config.toml
n_layer = 12
d_model = 768
n_head = 12
n_kv_head = 12
head_dim = 64
d_mlp = 2048
vocab_size = 32768
activation = "swiglu"
norm = "rmsnorm"
norm_place = "pre"
norm_eps = 1e-05
positions = "rope"
rope_base = 10000.0
rope_fraction = 1.0
qk_norm = false
attn_scale = 0.125
bias = "none"
tie_embeddings = true
parallel_block = false
extras = ["capped logits"]
init = "uniform"
init_std_qkv = 0.0225
init_std_o = 0.0279
init_std_up = 0.0322
init_std_down = 0.0322
optimizer = "soap_variant"
lr = 0.00882
weight_decay = 0.0
lr_head = 0.00833
warmup_steps = 200
schedule = "wsd"
decay_fraction = 1.0
decay_shape = "linear"
final_lr_fraction = 0.0
batch_tokens = 131072
seq_len = 512
doc_mask = true
train_tokens = 880800000
steps = 6720
dataset = "wikipedia_en"
Each number is 128 + 24 x the weight over its row's rms, rounded and kept within 0 to 255. Layers, rows and columns count from 0. The size above them is the row's rms in percent of the matrix's.

# layer 8 attention key, 768x768, rms 0.0225, rows 569-575, columns 0-255
size [117 112 118 120 109 114 117]
[[ 88 148 127 104 114 159 138 178 149 121 150 128 156 143 112 127  97 125 135 130 140 153 114 138 138  86 141 176 161 112  94 127 127 110 128 135 128  96 125 146 134 104 129 114 167 126 116 122 126 125 169 103 109 122 115 130 136 159 127  95 160 151 122 115 109 122 138 109 137 134 110 102 157 168 121  91 111 118 118 164 162  99 115  80 159 154 143 156 108 145 109 109 111 109  92 133 126 119 123 124 169 120 118 113 125 106  90 200 118  98 154  99 110 115 127 138 112 164 116 100 153 141 135 144 108  97 131 126 112 122 111 173 122 110 108 136 132  95 117 130 125 131  88 119 118 162 155 124 152 124  93 132 132  97 176 166 140  85 166 123 120  78 162 114 143 136  97 104 142 170 109 131 153 132 124 112  89 113 129 123  91 141 141 126 138  83 119 106 103 125 165 125 124 128 143 136 129 141 128 132 122 117 102 160 114 131 143 155 112 130 120 152 120 132 107 110 126 146 132 158 145 144 151 130  99 143 143 110 198 153 145  73  95  98 133 132 134  90 129 162 104 108 106 147 143 134 127  45 151 110 106 130  90 177 165 112]
 [116 112 110 184 163 168 184 148 134 126 161 124 184 164 146 126 104 102 155 127 164 150 175 131 134 117 159 148 138 127 145 195  90 115  96 176  84 165 111 118 119 106 114 178 127 104 137 134 131 120 142 150 107 126 104 103 140 116 168 101 127 122 123 126  87 142 177 137 155 118 135 102 111 139 119 116 117 105 147  89 127 114 101 136 104 127 175 187 115 115 112 124 128 115 118 145  89 150 144 131 185 148 123 117 109 121 149 124 134 100 129 109  95  98 119 139 124 131 116 100 146 125 169 156 142 143 149 160  70 144 107 130 135 109 106 135 138 113 158 107 173 138 117 104 158 133 125 152 164 139 114 115 171 103 101  98 111 105 125 155 124 116 191 173 126  70 123 133 113 189 151 121 123 117  93 143 115 120 181  58 141 146 138 113 116 136 129 117 138 144 131  92 127 125 195 115 129 144 137 122 106 106 129 152 141 140  88 143  79 132 155 118 132 111 118 143 162 106  95 136 115 119 132 132  97 119 144 113 119  83 167 123  80 134 130 121 103 160  79 128 109 104 123 101 128  92 128 117 140 169 119 140 163 137 160  86]
 [119 156 129 166  90 122 123 122 144 125 170 140 126 128 115 137 176 125 143 120 145 128  96 108 151  69  69 133 104 137 173 145 139 126 178 119 120 134 110  91 165 122 105 140 137 132 122 159 137 129 138 129 143 139 133 161 127 126 176  84 140 144 106  98 140 131 128 144 127 127 119 106 136 160 120 143 124 127 121 111  88 134  90 112 135 149 124 166 173 131 111 143 123 144 114 127 155 169 140 143 112 114 121 103 147 131 125 151 125 145 172 138 136 160 148 107 161 131  85 124 127 140 139 116 120  95 147  86 136 141 159 125 173 119 160 120 164  83 147 156  91 170 130 126 147  79 133 121  90 106 114 112 141  52 117 158 106 140 100 121 118 106 119 144  85 125 157 172 163 113 127 158 124 133 106 138 157 203 167 124 125 112 104 108 172 125 139 132 152 104  76 134 140 113 163 129  91 127 120 155 113 189 134 144 141 153 143 113 108 169 121 115 133  84  97 191 114 102 111 126 122 129 114 125 122 171 151 114 195 142 129 117 142 135 113 142 170 153 122 155  96 112 141  97 112 122 105  89 121  78 104  90 101  71 120  94]
 [171  74 172 136 128  97 139  89 128 127 174 144 110 149 153 118 126 183 133 122  96 111 119  81 114 132 129  96 156 149 139 107 134 139 103 148 123  95 121 102 120 131 134 155 133 151 136 117 140 123 150 100 141 132 171 148 106 139  93 164  96 116 149 126 124 107 147 144 153 136  90 141 122  86 119 158 115 139 132 113 133 105 153  98 136 137 140 117 139 117 110 137 129 131 110 149 117 151 132 119 158 108  96 171 117 158 119 127  92 134 154  96  95  93 151 173 158 121 130 152 122  92 113 140 135 159 122 146 124 122 137 126 117 174 119 112  99  94 152 100 137 158 114  92 120  89 106 112 116 140 159 166 110 149 137 135 116 135 118  94 139 139 158 127 144 138 153 140 142 114  96 131 137 124  64  94 146  92 159 129 125 112 125 146 152 162 101 107 110  90 121 111 138 122 108 180 124 136 111 100 155 166 114 148 148 144 109 159 137 148 194 100 120 192 149 126 109 116 169 132 139 132 146 140 106 110 158 151  95 144 110 141  93  96  95 125 131 122 104 134 120 107 113 106  88 126 127 119 139  98 131 132 175  92 110 120]
 [100 137 105 116  94 125 135 144 116 104 130 140 146 139 105 155 132  84 121  94  70 129 133 105 105 129 147 143 125 150 137 105 116 103 117 137 136 121 125 170 142 150 125 131 118 131 143 123 165 150 142 154  96 109 151 138 129 166 124 102  88 146 133 122 119 160 133 151 144 106  88 149 139 142  71 139 113 138 132  95  84 134 138 167 104 103 162 123 153 114 168 124 117 107 130 151 131 127 142 120 130 129 165 127 115  96 122  87 116  93 128 134 103 153 134 147 136 164 116  99 153 128 142 109 111 123  99 174 176 141 121  85 143 125 164 143 138 143 127  81 154 105 143 127 120 133 152 139 116  92 105 177 113 172 102  85 105 140 128 122 132 146  98 123 190 126 133 157 114 121  86 162 165 131  92 148 140 114 160 130 145 137 109 137 169 138 133 130 107 122 133 152 114 124 151 127 139 153 122 130 147 160 115  90  95 137 139  97 147 117 129 103 123 160 127  96 154 125 137 116 140 130 123  96 108  84 108  96 114 113 112 177 160 129 139 172 106  64 124  95 141 143 139 148 150 124  63 134 127 110 125 119  82 144 164 104]
 [157 120 132 118  97 135 128 118 144 158 126 116  60 121 138 147 134 134 116 132 101 126 115 112 110 131 134 147 185 146 107 135 114 119 166 139 108 148 150 122 148 102 148 119 109 123 126 160 149 125 130 109  93  97 161 105 125 153 138 129 153  88 109 129 149 125 105 146  96 147 141 137 116 109 147 160 145 126 137 122 155 142 157 169 117 142 171  98 133 147 146 113 146 116 141 133 127 125  97 104 135 119 127 161 151 152  82 142 110 166 158  80 168 113 119 136 132 139  79 124 165 149 132 128  71  65 114  53 174 106 108 121 109 150 132 127 133 168 116  83 127 119 150 187  90 118 126  99 102 132  89 151 130 144 127 143 129 101 149 108 112 160 147 102 108 100 132  86 124 116  67 162 153 117 145 165 122 131  80 110 153 161 160 142 184 128 153 128 102 130  92 110 145 117 160 125  78 189  96 110 133 102 135 159 142 110 122 150 112 114 105  82 153 124 134 141 115 128 160 170 142 128 158 148  98 138 220 118 103  95 173  91 172 107 131 107 102 123 146 140  79 153 172 162 129 127 124 121 111 152 112  91 127 139 101 154]
 [107  76  81 168 123 118 108 122 109 143 123 139 123 122 143 125 113 116 131 128 116 143  94 106 122 142 163 129 108  96  94 153  89 131 162 144 117 148 146 124 114  88 154 160 125 119 147 144 165 151 122 111 135 160 106 120 112 141  86 113 115  78 132  68 100 162 148 182 138 119 134 163 119 142 131  99 168 170 105 109  89 116  95 107 110  91 168 100 106  96 123 130 129 143 127 137 126 124 152 120 186 134 134 156 162 119  92  97 128 173  96 130 112 116 136  83 119 137 126 101 125 153 127 127 125 159 134 139 179 100 110  95 125 129  83 109 100 132 101 126 131  95 141 109 130 131 115 169 143 113 107  96 117 114 152  70 133 104 193 150 142 125  97  91  88 134 118 141 135 155 125 171 117  81 142  99  93 149  94 129 204 111 183 146 157 123 142 140 130 112 120 111  87 105 145 133 123 149 141 128 121 104 169 113  93 131  62 147 147 148 149 134 133 134 147 120 141  60 138 113 199 142 154 130 130 145 113 107 111  88 133 136 100  87 100 124 126 130  95 120 129 117 117 128 142 110 122 173 144 121 147 110 125 105 157 137]]
# layer 8 attention query, 768x768, rms 0.0225, rows 570-575, columns 0-255
size [118 119 118 111 112 118]
[[ 94 117 123 118 112 100 150 134  85 120 120  57 108 170 126 148 126 129 139 100 119 124  87 116 114  90 103 115 163 133 144 138 131 153 134 130 152 154  90 131 123 134  73 167 111 153  94 110 143 143 161 137 123 164  80 104 113 109 139 147 133  88 144 120 123 107 118 154 141 120 134 118 135 151  82 169  92 111 165 113 108  55  94 159 168 106 128 121 135 114 139 124 104 110 157 125 108  89 144 156 160 159 128  76 134 143 142 155 117  83 118 132 138 131 102 133 146 135 112 146 108 138 133 142 130 129 162 108 116 145  91 121 150 143 138 154 159  67 143  64  97 151 126 120 116 102 114 107 160 152 112 105 156 144 114  97 163 150 113 155 144 136 114 140 167 101 102 115  93 154 110 150 126 119 129  85 118 116 185 127 154  71 100 106 112 112 160 118 141 107 133 136 149 131 124 152 108 143 138 157 117 171 133 149 121 126 164 151  85 140 130 137  94  91 104 161 106 154 103 161 122 159 135 149  92 108 121 144 107 114 109 156 128 131 133 140 121 110 154 151  89 102 138  98 139 121  97 128 120 152 106 112 136 109 116  97]
 [158 145 113 119  95 114 158 129 129 145 110  92 139  99 154 161 118 125 135  93 110 136 106 163 116  78 114 144 128 146 108 182 125 131 153 147 138 121 122 117 164 130  97  95 126 116 114  99 131 149 124 110 127  95  83 150 149 142 156 114 173 122 129 104 108 147  85 150 113 121  75 107 147 151 112 148 123 134 103 120  73 157 106 139  64 127 108  77 123 129 118 115 138 116 122 149 152 140 136 117 126 128 113 112 107 100 140  84 136 142 135 149 135 155 110 181 105 177 123 147 182 121 159 145 124 118 124 138 151 119 165 112 128  92 150 116 138 131 116 123  73 132 142 128 163 131 122 105  64 139 111 134 159  69 101 139 123 124  71  87 126 120 119 121 102 154 146 110 151 118 147 115 113 123 126 181 163 138  86 108 129 113 122  98 146 142 110 120 134 163  78 130 137 119 140 107 138 123 146 157 113 126 130 168 122 166 121 164 144 107 113 126 177 151 101 191 133 152 146 149 150 146 143 147 125 132 113 121 130 118 152 103  95 115 114 168 140  92 150 160  77 159 117  94 123 139  97 122  95  78 131 113 123 150 147  60]
 [116  97 174 148 104 116 119 150 129 134 169 120 120 144 116 156 154 139 136 102  91 122  93 120 116 127 102  84 130  98 166 106 147 163 143 131 117 107 104 143 105 103 122 135 143 120 126  64 119  79 146 130 103 152 184 142 149 115  97 147 134 160 183 142 158 131 157 137 118 140  92 193 115  72 132 136 134 159 115  99 128 142 149 137 128 138  99 156 116 111 106 123 147 112 117  59 101 163 135 126 126 141 112 164 114 142 111 105 118 115 101  81 126 138 108  95 139  46 105 122 106 119  96  99 108 148 137 145 157  97 114 157  99 124 158 130  98 134 162 111 108 126 171 136  97 151 151 126 125 149 169 103 152 107 111 155 130 120 106 113 133  75 155 143 128 116 138 173 154 150 150 127 127 128 172  98  97 133 216 133 114 112 122 105 127 131 108  95 166  97 152 128 158  95 135 176 137 147 106 111 139 154  76 103 156 134 181 164 129 115 162  94 124 119 171 125 103 121 159 111 136 158  90 138 127 107 126 148 116 123 154  86 108 112 110  99 101 137 124 141 140  98 119 118 158 153 111 169 139  92 108 122 128 129 127  98]
 [158 131 123 154 136 167 157 108 166 119  82 118 145 117 168 114 138 121 154 135 115 122 165 119 123 130 112 144 124 131 110 105 160 107 129 114 135 144 152 146 120  79 160 145 114 131 110  67 119 166 101 150  95 136 147 120 130 153 145 162  71 105 136 152 133 170 112 144 136 121 135 111 149 145 121 105 177 172 129 108 111 155 116 180 101 143 152 115 102 139 113 131 128 126 151 129  76 159 148  93 117 127  94 127 160 124 151 117 130 151 137 148  99 131 116 123 117 110 108 134  95 131 118 141 138 119 118 112 150 153 137 125 198 148 140 162 147 150 167 106 135 129  69 131 161  99  97 109 172 129 150 127 107 145 131 141 103 158 153 150 112 132 112 112 160 138 149 152 135 110 114 108  87 145 148 157 134 116 121 147 105 126 132 122 120 141 157 130 111 118 132 132 107 115 116 133 123 151 117 116 111 127 126  81 123 103 112 159 173 132 125 119 117 137  98 119  82 124 127 109 133 134 193  78 159 151 135  65 105 146 139 130 152 128 120 102 128 122 142 120 106  97 135 135 129  96 143 148 125 126 157 122 116 139 121 133]
 [130 138 137 111 132 109 124 149 135 138 137 127 106 127 131  77 155 156 156 163 107 197 161 115 106 116 115 146 149 134 136 127 114 134 170 165 167 160 102 117 148 120 123 114 137 144 125 160 116 112 151 137 133 150 137  77 129 109  91 130 100 140 133  82 182 148 141 121 105 118 118 142 145 145 136 175 156 154 104  99 147 127 127 186 117  87 186  95 129 130 142 130 150 111 172 148 160 117 116  99 126 150 123 132 122 140  85 182 105 161  58 161 130 152 110 138 156 108 144 111 125 114 155 136 104  81 144 110 108 118  77 143 115 103 131 151 128 161 162 115 112 122 162 184 135 171 132 104 142 136  91 133 140 162 105 145  95 160 132  86 123 128 142 141 117 132 206 105 161 156 120 154 130 106 138 137 126 129 129 110 163 187 102 160 131 145 123 118 129 150 144 149 117  89 114 155 106 174 146 142 112 101 153 148 149 139 122 119 143 144  83  86 167 158 134 137 132 127 111 117 148 140 126 165 143  95 180 102 124 150 121 127 163 101 121 128 125 169 100 157 178 127 122 169 116 117 150 124 160 111 143 125 135  88 129 155]
 [ 85  95 146 156 154  99  88 130 134 132 113 106 153 156 113  83 146 140 125 113 121 146 111  79 141 146 171 125  83  99 151 125 126 132 162  95 112 169 115 145 148 116 151 151 100 106 143 134 159  78 150 153  81 125 101 143  88 139  86 136  93 113 125 108 107  88 107 119 131 102  98 128 160 111 156  80 158 124 158 154  93 129  87  87 170 103 101 119 109 148  72 113 136 162 123 130 141 119 133  92 104 133  89 120 130  84 117 107 112  96 107 108  93 147 147 140 132 104 114 148 108 101 112 130 103 133 146 146 141 108 118 115 148 119 161 128 125 166 135  91  98 104 125 125 129 126 125 142 123 129  83  92 106 111 125 106 149 142 159 164 115 113 111 135 126 152  95 103 122 152 138 137 109  99 115 102  96 125 147  88 123 103 129 128 139 113 147 112 175 134 143 136 101  98 146  96 109 105 162 155 113 197 101 131  95 132  85 131 150 127 150 127 126 131 104 102  76  92 133 162 123 141 161  68 120 173 125 117 123 114 125 134  92 127  91 146 102 142 134 136 130 138 126 120 122 107 113 112 131 124 137  93 166 102 136 138]]
# layer 8 attention value, 768x768, rms 0.0225, rows 512-518, columns 0-255
size [103 108 106 107 102 109 105]
[[ 91  88 131  96 137 146 113 155 144 158 132 157  92 114 127 186 162 101 116 158 151 118 124 136 151 153 111 113  97 111 115 112 141 101 107 136  84 164 131 158 159  87 154 126 135 157  96 106 147 134 108 107 158 152 122 146 126 148 153 122 132 151 160 128 148 127 135 165 148 159 126 118 167 164  99  80 120 137 150 115 125 123 139 107 140 148 115 146 106 128 166 142 118 125 120 122 138 138  90 114 139 135 115  98 105 163 123 153 130 136 121 107 115 118 130 131 130  99 180 157 100 152 148  61 120 106 122 113 127 113 114 120  66 100 136 150 159 122 149 141 123 139 113 107 103 132 108 130 121 175 128 147 130 187 102 173 148 155 151 119 147 158 166 144 114 136 114  90  80 143 151 133 105 111 180 120  76 148 146 123 114 134 170 129  85 141 104 156 139 148 132 159 138 144 156 125 147 112 144 135 113 168  99 117 148 177 129 143 161 128 149  89 157  80 120 149 133 121  86  94 121 106 113 126 136 170 142 157 140 149 120 138 111 116 149 121  82 143 112  82 110 138 122 137 141 139 128 165 141 111 132 169 137 136 102 151]
 [137 138 125 128  91 153 129 113 127 162 136 110 115 117 130 139 111 154 155  64 139 124 109 138 162 105 132 147 127 144  66 136 160 117 122 120 159 119 160 122 113 137 154 149 144 141 167 121 147 130 140  59  91 104  91 112 130 130 166 117 129 141 141 133 137 122  99 171 149 145 113 134  95 148 122 127 106 163 120  88 135 146 102 154 140 162 110 145 117 106 149 163 106 156 114  96 123 117 175 122 117 121 108  91 121 174 156 114 154 131 115 133 100 137 164 188  84 112 131 130  90 145 164 134 102 130 114 147 122 133 109 107 155 151 153 157 114  98 101  94 151 206 120 139 131  95 149 138 125  97 108 139  83 137 143 146  98 126 108 129 119 145 138 158 158 144 148 110 130 156 105 100 168  92  88 116 152 160 101 102 126 144 103 102 116 143 174 154 134 153 183 102 173 132 128 114  89 123  95 163 141 143 110  88  71 111  93 152 134 135 125 101 110 181 115 102 116 115 113 181  95  73 132 133 107 113 156 135 103 169 111 153 124 137 152 120 132 161 158 117 134 122 140 122 152  87 108 109 166 188 150 136 132 122 119 149]
 [ 92 108 119 111 119 143 125 165 121 160 103 108 139 138 152 120 132 116 101 118 144 138 132 149 146 134 147  80 160 143 152 134 146 135 144 133 108 138  86 131 128 145 151 118 122 143 126 154 162 101 153 146 135 102 150 130 146 128 149 127 124 153  87 110 122 157 139 150  94 182 117 119 101 119 136  86 127 106 151 142 123  86  93 175  76 157 132 133 104 169 101 158 148 101 132 178 125 104 127 122  64 144 117 106 126 113 151  88 134 128 153 170 130 190 111  99 101 136 125 139 144 159 123  91 111 113 145 163 114 141 138 123 137 184  84 127 126 125 127 137 133 129 117 131 133 126 144 122 127 120 135 127 104 118 167  99 151 149 114 146 132 126 104 137 113 148 142 124 107 136 163 121 106 107 119 113 143  98 107 137 145  97 150 125 136 123  96 111 113 104 102 150 122 138 108 173 132  97 162 116 133 155 107 138 142 119 158 110  72 189 105 156 131 108 126 105 110 156  97  87 124 109 154 106  97 149 133 166 121 147 108 175 142 131  75  97 139 109 152 101 159 166 143 128 157 127 125 158 134 119 157 139 124 131 158 183]
 [ 98 136 152 110 136 129 147 126 130 117 118 135 116 130 152 104 145 116 128  91 125 171  82 122 128 151 136 116 105 133 103 117 131  77 116 133 152  98 173 140 108 152 107 113 117 130 151 130 133 133 101 138 134  96 119 119 119 127 138  99 118 123 157 133 120 131 143 130 125 141 147  89 121 158 130 155 113 159  91 135 144 142 120 150 148 113 103 111 138 122 114 124 156 159 149 147 130 135 119 116 101 119  82 139 142 126 132 112  88 140  87 116 106 185  92 163 112 110 174 130 113 105 149 136 105 103 139  91 147 125 141 112 133 117 118 138 103 130  87  84 114 127 105 165 114 125 127 126  97 149  94 128 121 116 124 126 112 155 129 112 127 125 154 103  80 134 136 169 110 152  90 121 126 117 134 135 126 126 116 156 133 153 149  88 104 126 108 104 170 119 136 145 156 102 103 102 112  98 149 142 123 154 124 126 162 119 138 129 155 134 131 146 124 151 133 132 122 130 148 152 113 132 198  92 157 132 168 135 104 122 141 134 125 135 142 138 112 149  97 105 155 117 138 119 107 124 117 164 128 161 115 108 130 122  63 114]
 [108 100 104 144 125 139 151 163  64 131 131 165 171 111 133 143 151 148 112 143 160 116 170 146 114 163 112 134 118  93 159 140 161 127 117 152 117 128 159 118 109 105 123 163 103  96 143 158 114 142 128 134 148  97 104 151 142 126 170 139 108 105  98 130 116 109 131 100 123  92 152 159 120 136 106 126 154 144 126 174 126 114 103 112 130 129 152 142 101 140 120 133 147 159 119 120 119 113 139 117 159 118 156 131 140 141 132 130 128 141  97 134 171 129 147  92 115 126  86 147 124 103 143 121 116 154  94 116  51  87 103 106 164 141 151 155 154 103 130 119 135 127 128 143 147  86 144 138 100 157 134  71 130 130 143  97 148 128  96 157 129 139 125 160 121 110 109  90 123 152 123 120  95 120 151 151 132 144 134 135 111 113 119 154 107 129 181 169 143  93 167 139 145 106 110 120 132 121 156 158 125 154 175 150 120 148 151 159  95 193 147 151 146 142 131 142 127 101 114 127 115 116 163 155 101 139 106 107 115 136  73 151 122 108 121  83 163 166 154 151 144 139 119 127 133  84 117 117 135 112  93 133 121 152 127 141]
 [ 93 129 101 100 139 131 128 167 132 121  88 119 114 151 112 185 154 145 113 163 120  95 106 166 132 130 120 142 144 117 121  87 128 177 130 129 132 122 176 134 129 120 123 160 156 117 122 123  90 158 149 166 175 110 154 125 101 104 123 132 151 104  74 111 151 132 172 125 138 141 122 110 152 140 113 126 130 108 116 154 101 151 121 119 168 116 131 124 117 124 125 102 160 134 109 129 166 163 105 195 137 159 117  52 199 171 118 125  79 142 146 147 134 151 144 113 119 168 103 139 137 137 116 101  85 138 131 140 111  73 129 134 120 187 124 110 106 147 122 165 125 151 117 128 133 108  83 161 175 165 149 123 185 102 127 127 117 156 153 121 132  91 116 135 106 130 104 173 103 140 117 137 138 108 110 153 121 153 108 160  96 128 105 191 144 127 169 144 118  89 134 133 116 129 117 102 136 146  98 111 105 136 168 118 167 140 116 181 140 150  99 101 184  79  88 125 137 174 118 132 145 165 149 165 129  96 109 124 111 135 129 176 137 126 119 128 128 165 144 117 111 137 130 130 117 150 129 155 170  98 108 125  87 103 135 165]
 [144 160 141  85  89 119 154  90 119 113 149 151 123 158 150  73 124 139 134 112 108 140  65 113  76 138 124 120 106 116 147 160  89 107 108 163 114  99  92  93 135 172 120 121 118 146 165 132 127 145 166 143 130  91 142 124 139 132 127 133 143 150 122 135 110  82 160  69 121 135  74 140 115 130 101 154  76 161 162 147 111 149 137 145 119 104 158 152 166 118  98 112 100 152 123 201 138 117 124 136 150 121 114  92 135  88 141 107 118 144 155  87  88  49 114 172 124 155 149 116 125 122 101 124 106  98 190 147 142 142 106 165 147 123 146 133 144 103 133 134 117 144 106  90 124 151 129 123 118 139 141 108 120 142 101 114 104 128  84 115 147 104 136 130 165 159  61 110 161  95 112 153 109 123 135 175 147 131 105 160 141 113 130 118 161 135 135 151 140 120 111 170 116 162 130 163 139 122 116 140 131 105 189 137 130 101 103 128  99 119 155 138 123 113 123 117  91  91 134 152 105 123 141 153 131 125 146 142  84 144 133 138 114 102 114 122 164 125 134 136 168  81 114 166 127 125 136  88 139  82 119 121 113 131  91 109]]
# layer 8 attention output (transposed), 768x768, rms 0.0279, rows 512-518, columns 0-255
size [105 114 106 109 106 108 105]
[[127 182 123 131 170 120 122 128 154 137  94 129 152 145 169 123  95 110 145 135 129 111 139 120 110 152  96 172 132 148 100 147 132 161 132 119 120  98  94 132 101 123 102 134 147  79 134 149  82 157 120  74 118 155 119 141 116 105 129 146 111 136 154 132 149 149  70 144 116 129 135 122 137 112 111 131  89 167 178 144  99 136  97 118  91 132 130  96 114 120 141 152 138 161  92 112 165 122 135 120 165 128 113 135 154 145 161 123 169  72 149 136 112 123 158 133 128 137 102 128 148  93 137  91 141 124 161 100 141  95 124  84 116 140 144 129 150 117 176 132 142 118  71 161 127 138 101  77 116 121 121  98  99  73 130  97 125 149 152 150  81 147 151 109 148 119 124 125 169  82 132  90 131 123 126 155 124 120 134 110 147  71 101 122 132 113 131 117 154 131 115 108 141 105  97 102 142 162 117 101 144 145 146 132 146 111 133 110 101 145 123  83 102 120 125 179  85 148  96 148 114 122 137 107 123 113 130 111 125 102 139 146 168 178 131 116 149 129  94 124  91 136 125 125 116  78 119  89 111 147 126 148 150 196 136 162]
 [ 95 102 151 143 120  69 114 100 130 104 154 154 117 147 108 130 134 106 125 142 128 134 132  98 135 157 177 110 134 135  97 112 125 152 104  82  98 113  91 126 151 139 112 136 146 127 135 111 128 159 176 103 116 109 135 135 130 128 162 104 104  82 150 155 137 149 169 139 104 124  82  91 148 109 104 112 139  70 130  97 168 150 126 115 126 106 142 116 119 187 128 167 149 127  88 140  86  97 134 122 122 108 107 149 110  93  62 115 164  96 120  84 127  90 163  81 107  94 160 129 126 140 116 164 156 132 123 104 119 154 169 124 115  95  83 150 128 130 127 170 126 153 124 114 116 135 143 171 138 117  85 126 124 139 157 149 117 115 128 124  89 135 155  98 189 150 137 112 134 118 117  91 159 165  77 106 188 127 126 149 184 175 100 158 101 122 142 116 112 163 110 132 140 153 111 115 137 117 111 111 114 118 111 116 158 156 113 138 154 142 107  90 155 122 131 101 151 106  70 143  90 134 120  89 113 114 136  90 128 134 168 142 132 106 112 116 121 121 148 126  95 101 163 136 104 121 124 166 131 150 129 115 116 120 141 116]
 [105 156 187 131 135 164 134 111 137 159 159 163  94 137 101 141 158 130 153 134 146 127  92  86 156 119 110 130 155  91 126 144 159 104 171 119 109  86 113 150 120 179 136 129 123 143 111 139 198 124  71 115 167 106 154 124 139 125 122  95 118 135 131 146 106 107 134 122 114  51 125 147 107 133 121 129 147 130 124 150 115  88  94 135 184  98 153 118 109 195 109 142 118 125 115 121 148 147 123 145 157 140 132 161 128 109 164 158 141 138 147 132 121 112 163  99 121 143 125 126 144 135  93 149 119  91 179 147  95 108 134  98 136 122 122 117 154 120 122  82 112 118 128 126  97 129 104 157 117  86 159 108 122 120 105 129  66 138  93 159 122 136 107 143 143  88 123 145 199 137 136 125 119 143 125 110  84 114 140 136 147 133  91 111 105  78 125 153 138 114 179 153 154 131 118 139 134 169 114 126 159 187 133 173 106  88 120 121 111 139 118 100 112 132 148 152 127 107  89 110 140 124 131 130 158 130 134 154 118 161 134 135 150  99 119 153 138 131 118  93 137 114 159 144 139 112 127 104 106  96 171 166 135 137  81 157]
 [128 131 141 145  66 124  99 139 112 132 124 144 160 137 118  92  91 104 130 138 121 157 107 154 110 127 149  87 119 179 127 118  97 147 115 105 139 129 111 131 116 159  92  96 157 158 117 124 129 130 127 145 136 115  91 107 132 105 155 176 137 100 129 110 151 139  72  76 112 155 156 110  99 159 114 129 149 138 120 105  81 137 130 134 175 171  93 101 122 137  84 142 149 129 130 144 165 129 138  89 118 161 188  72 121  98 128 121 133 128 124 147 131 150 150 158 162 123 144 144 169 115 123  82 108 134 104 142 138 149 143 114 130 109 120 103 112 112 147 120 111 153 144 162 110 122 148 174 100  92 114 121 117 119 138 130 115 136 126 108 113 122 102  87 100 104 149 164 163 106 105  96 133 152 138 120 135 155 150 115 155 137 139 131 109  70 117 120 135 100 123 131 115 131 131 163 124 167 108 120  83 112  84 164 113 127 121 147 117 151 111 122 115 140 147 115 134 140 166 118  97  98 125 117 147 104 142 185 141 122 152 118 108 143 124 134 142 149 111 122 105 147  99  46 138  89 127 122 151 134 159 100 123 124 133 110]
 [155 131 164 148 127 136 109 110 110 125 125 138 100 161 128  78 161 107 106 116  79 147 162 141 167 122 126 126  91 101 154 150 101 124  99 158 129 128  90 110 121 122 108 147  86 157 138  99 131 125 131  95 122 120 170 107 116 130 147 164 159 101 124 131 169 130 126 132 135 116 119 111 127 108  85 144 151 103 121 123 100 163 180 158 114  94 124 149 111 152 108 113 139 150 153 108 112 136 116 101 158 137 199 110 124 112 109 119 127 128 114  92 137 126  98 138 162 142 112 154 164 120  95 118 135  96 177 118 124 144 150 157 151 123 116 150 167 116 120 139 135 143  84 157  98 112 116 111 145 111 121 121 153 125 122 115 102 119 112 109 124 119 147 167 135 117 153 165 145 157 109 146  93 136 111  76 128 108 123 126 160 126  88 136 147 120 132 138 145 127 100 118 113 109 107 122 179  93 132 114 110 135  97 151 193 125 100 117 114 168 141  93 150 134 110 116 107 118 118  85 125 102 112 103 134 156 102 118 156 117 135 130 128 156 105 102 138  96 114 131  84  84  71 124 129 131 147 141  87 116 181 123 113 111 181 120]
 [ 96 105 112 147 124 148 132 120 135 146 156 123 148 127 109 121 126 132 162 104 152 188 109 121 116 136 143 129 151  71 121 145 127 134 107 133 137 182 138 166 111  94 125 156 144 107 109 145 123  98 126 112 110 128 115 144 137 169 100 108 122 130 110 129 149 104 114 181 122 134 155 101 133 156 107 167 115 112 189 127 119 120 126 113 148 113  98 117  86 132 149 163 119 130 123 119 131 128 135 127 130 121 151 134 107 156 129 111  65 105  87  80 138 130 139 147 134 131 157 153 145 146 119 150 119  96 111  64  89 155  88 131 131 188 142 164 118 134 157 119 134 123 128 114 162 116 116  98 115 127 153 119 130 152 126 107 163 146 140 156  92 156 131 119 145 130 129 166 114 171 138 105 104 109 129 102 142 124  80 120 143 142 114 129 140 150 108 119 134 120 128 157 164 120 130  91 131 141 123 143 129 166 117 128 158  88 119 148  76 148 109 126 140 158 138 112 122  93 136 136 113 143 150 112 116 118 115 130 103 117  84 153 125 121 121 152 151 125 163 130 112 134 152 137 108 137  74 111  82 163 182  65 151 170 137 127]
 [120 127 166 134 131 139  91 131 168 102 148 212 162 115 138 142 143 117 149 138 189 156 150 111 126 142 132  80 106 110  89 105 140 161 105 160 152 128 154  87 149  84 115 130 130 139 139 126  95 112 111 136 151 140 160 141 120 147 117 148 101 145 133 107 119 138 121 109 147 148 107 162 132 120 141 145 134  97 105 107 119 140 106 150 171 128 143 131 119  79  79 138 162 117 112 138 154 132 158 115 147  83 110 161 162 181 117 149 110 139 121 150 167 175  90 156 144 107 136 158 143 163 136  87 113 131 130 161  77 115  72 102 139 132  98 153 103  99  90 133 132 104 130 153 111 138 121 153 127 115 101 107 133 158 148 122 118  95 125 185 149 112 131  81 161 130 142 128 129 138 127 134 164 123 127 150 157 124 127 146 102 128 146 117 125  81 124 145 115 138 141 116  80 105 145  98 173 140 123 144 134 153 127  95 100 138 155 122 130 114 118 148  95 133 159 145 112 130 138 133 117 124 137 137 120 123 158 109 114 140 158 159 144 109 166  84 113 127 115 153 123 113 105 152 145 153 147 146  99 123 106  94 146 144 122 128]]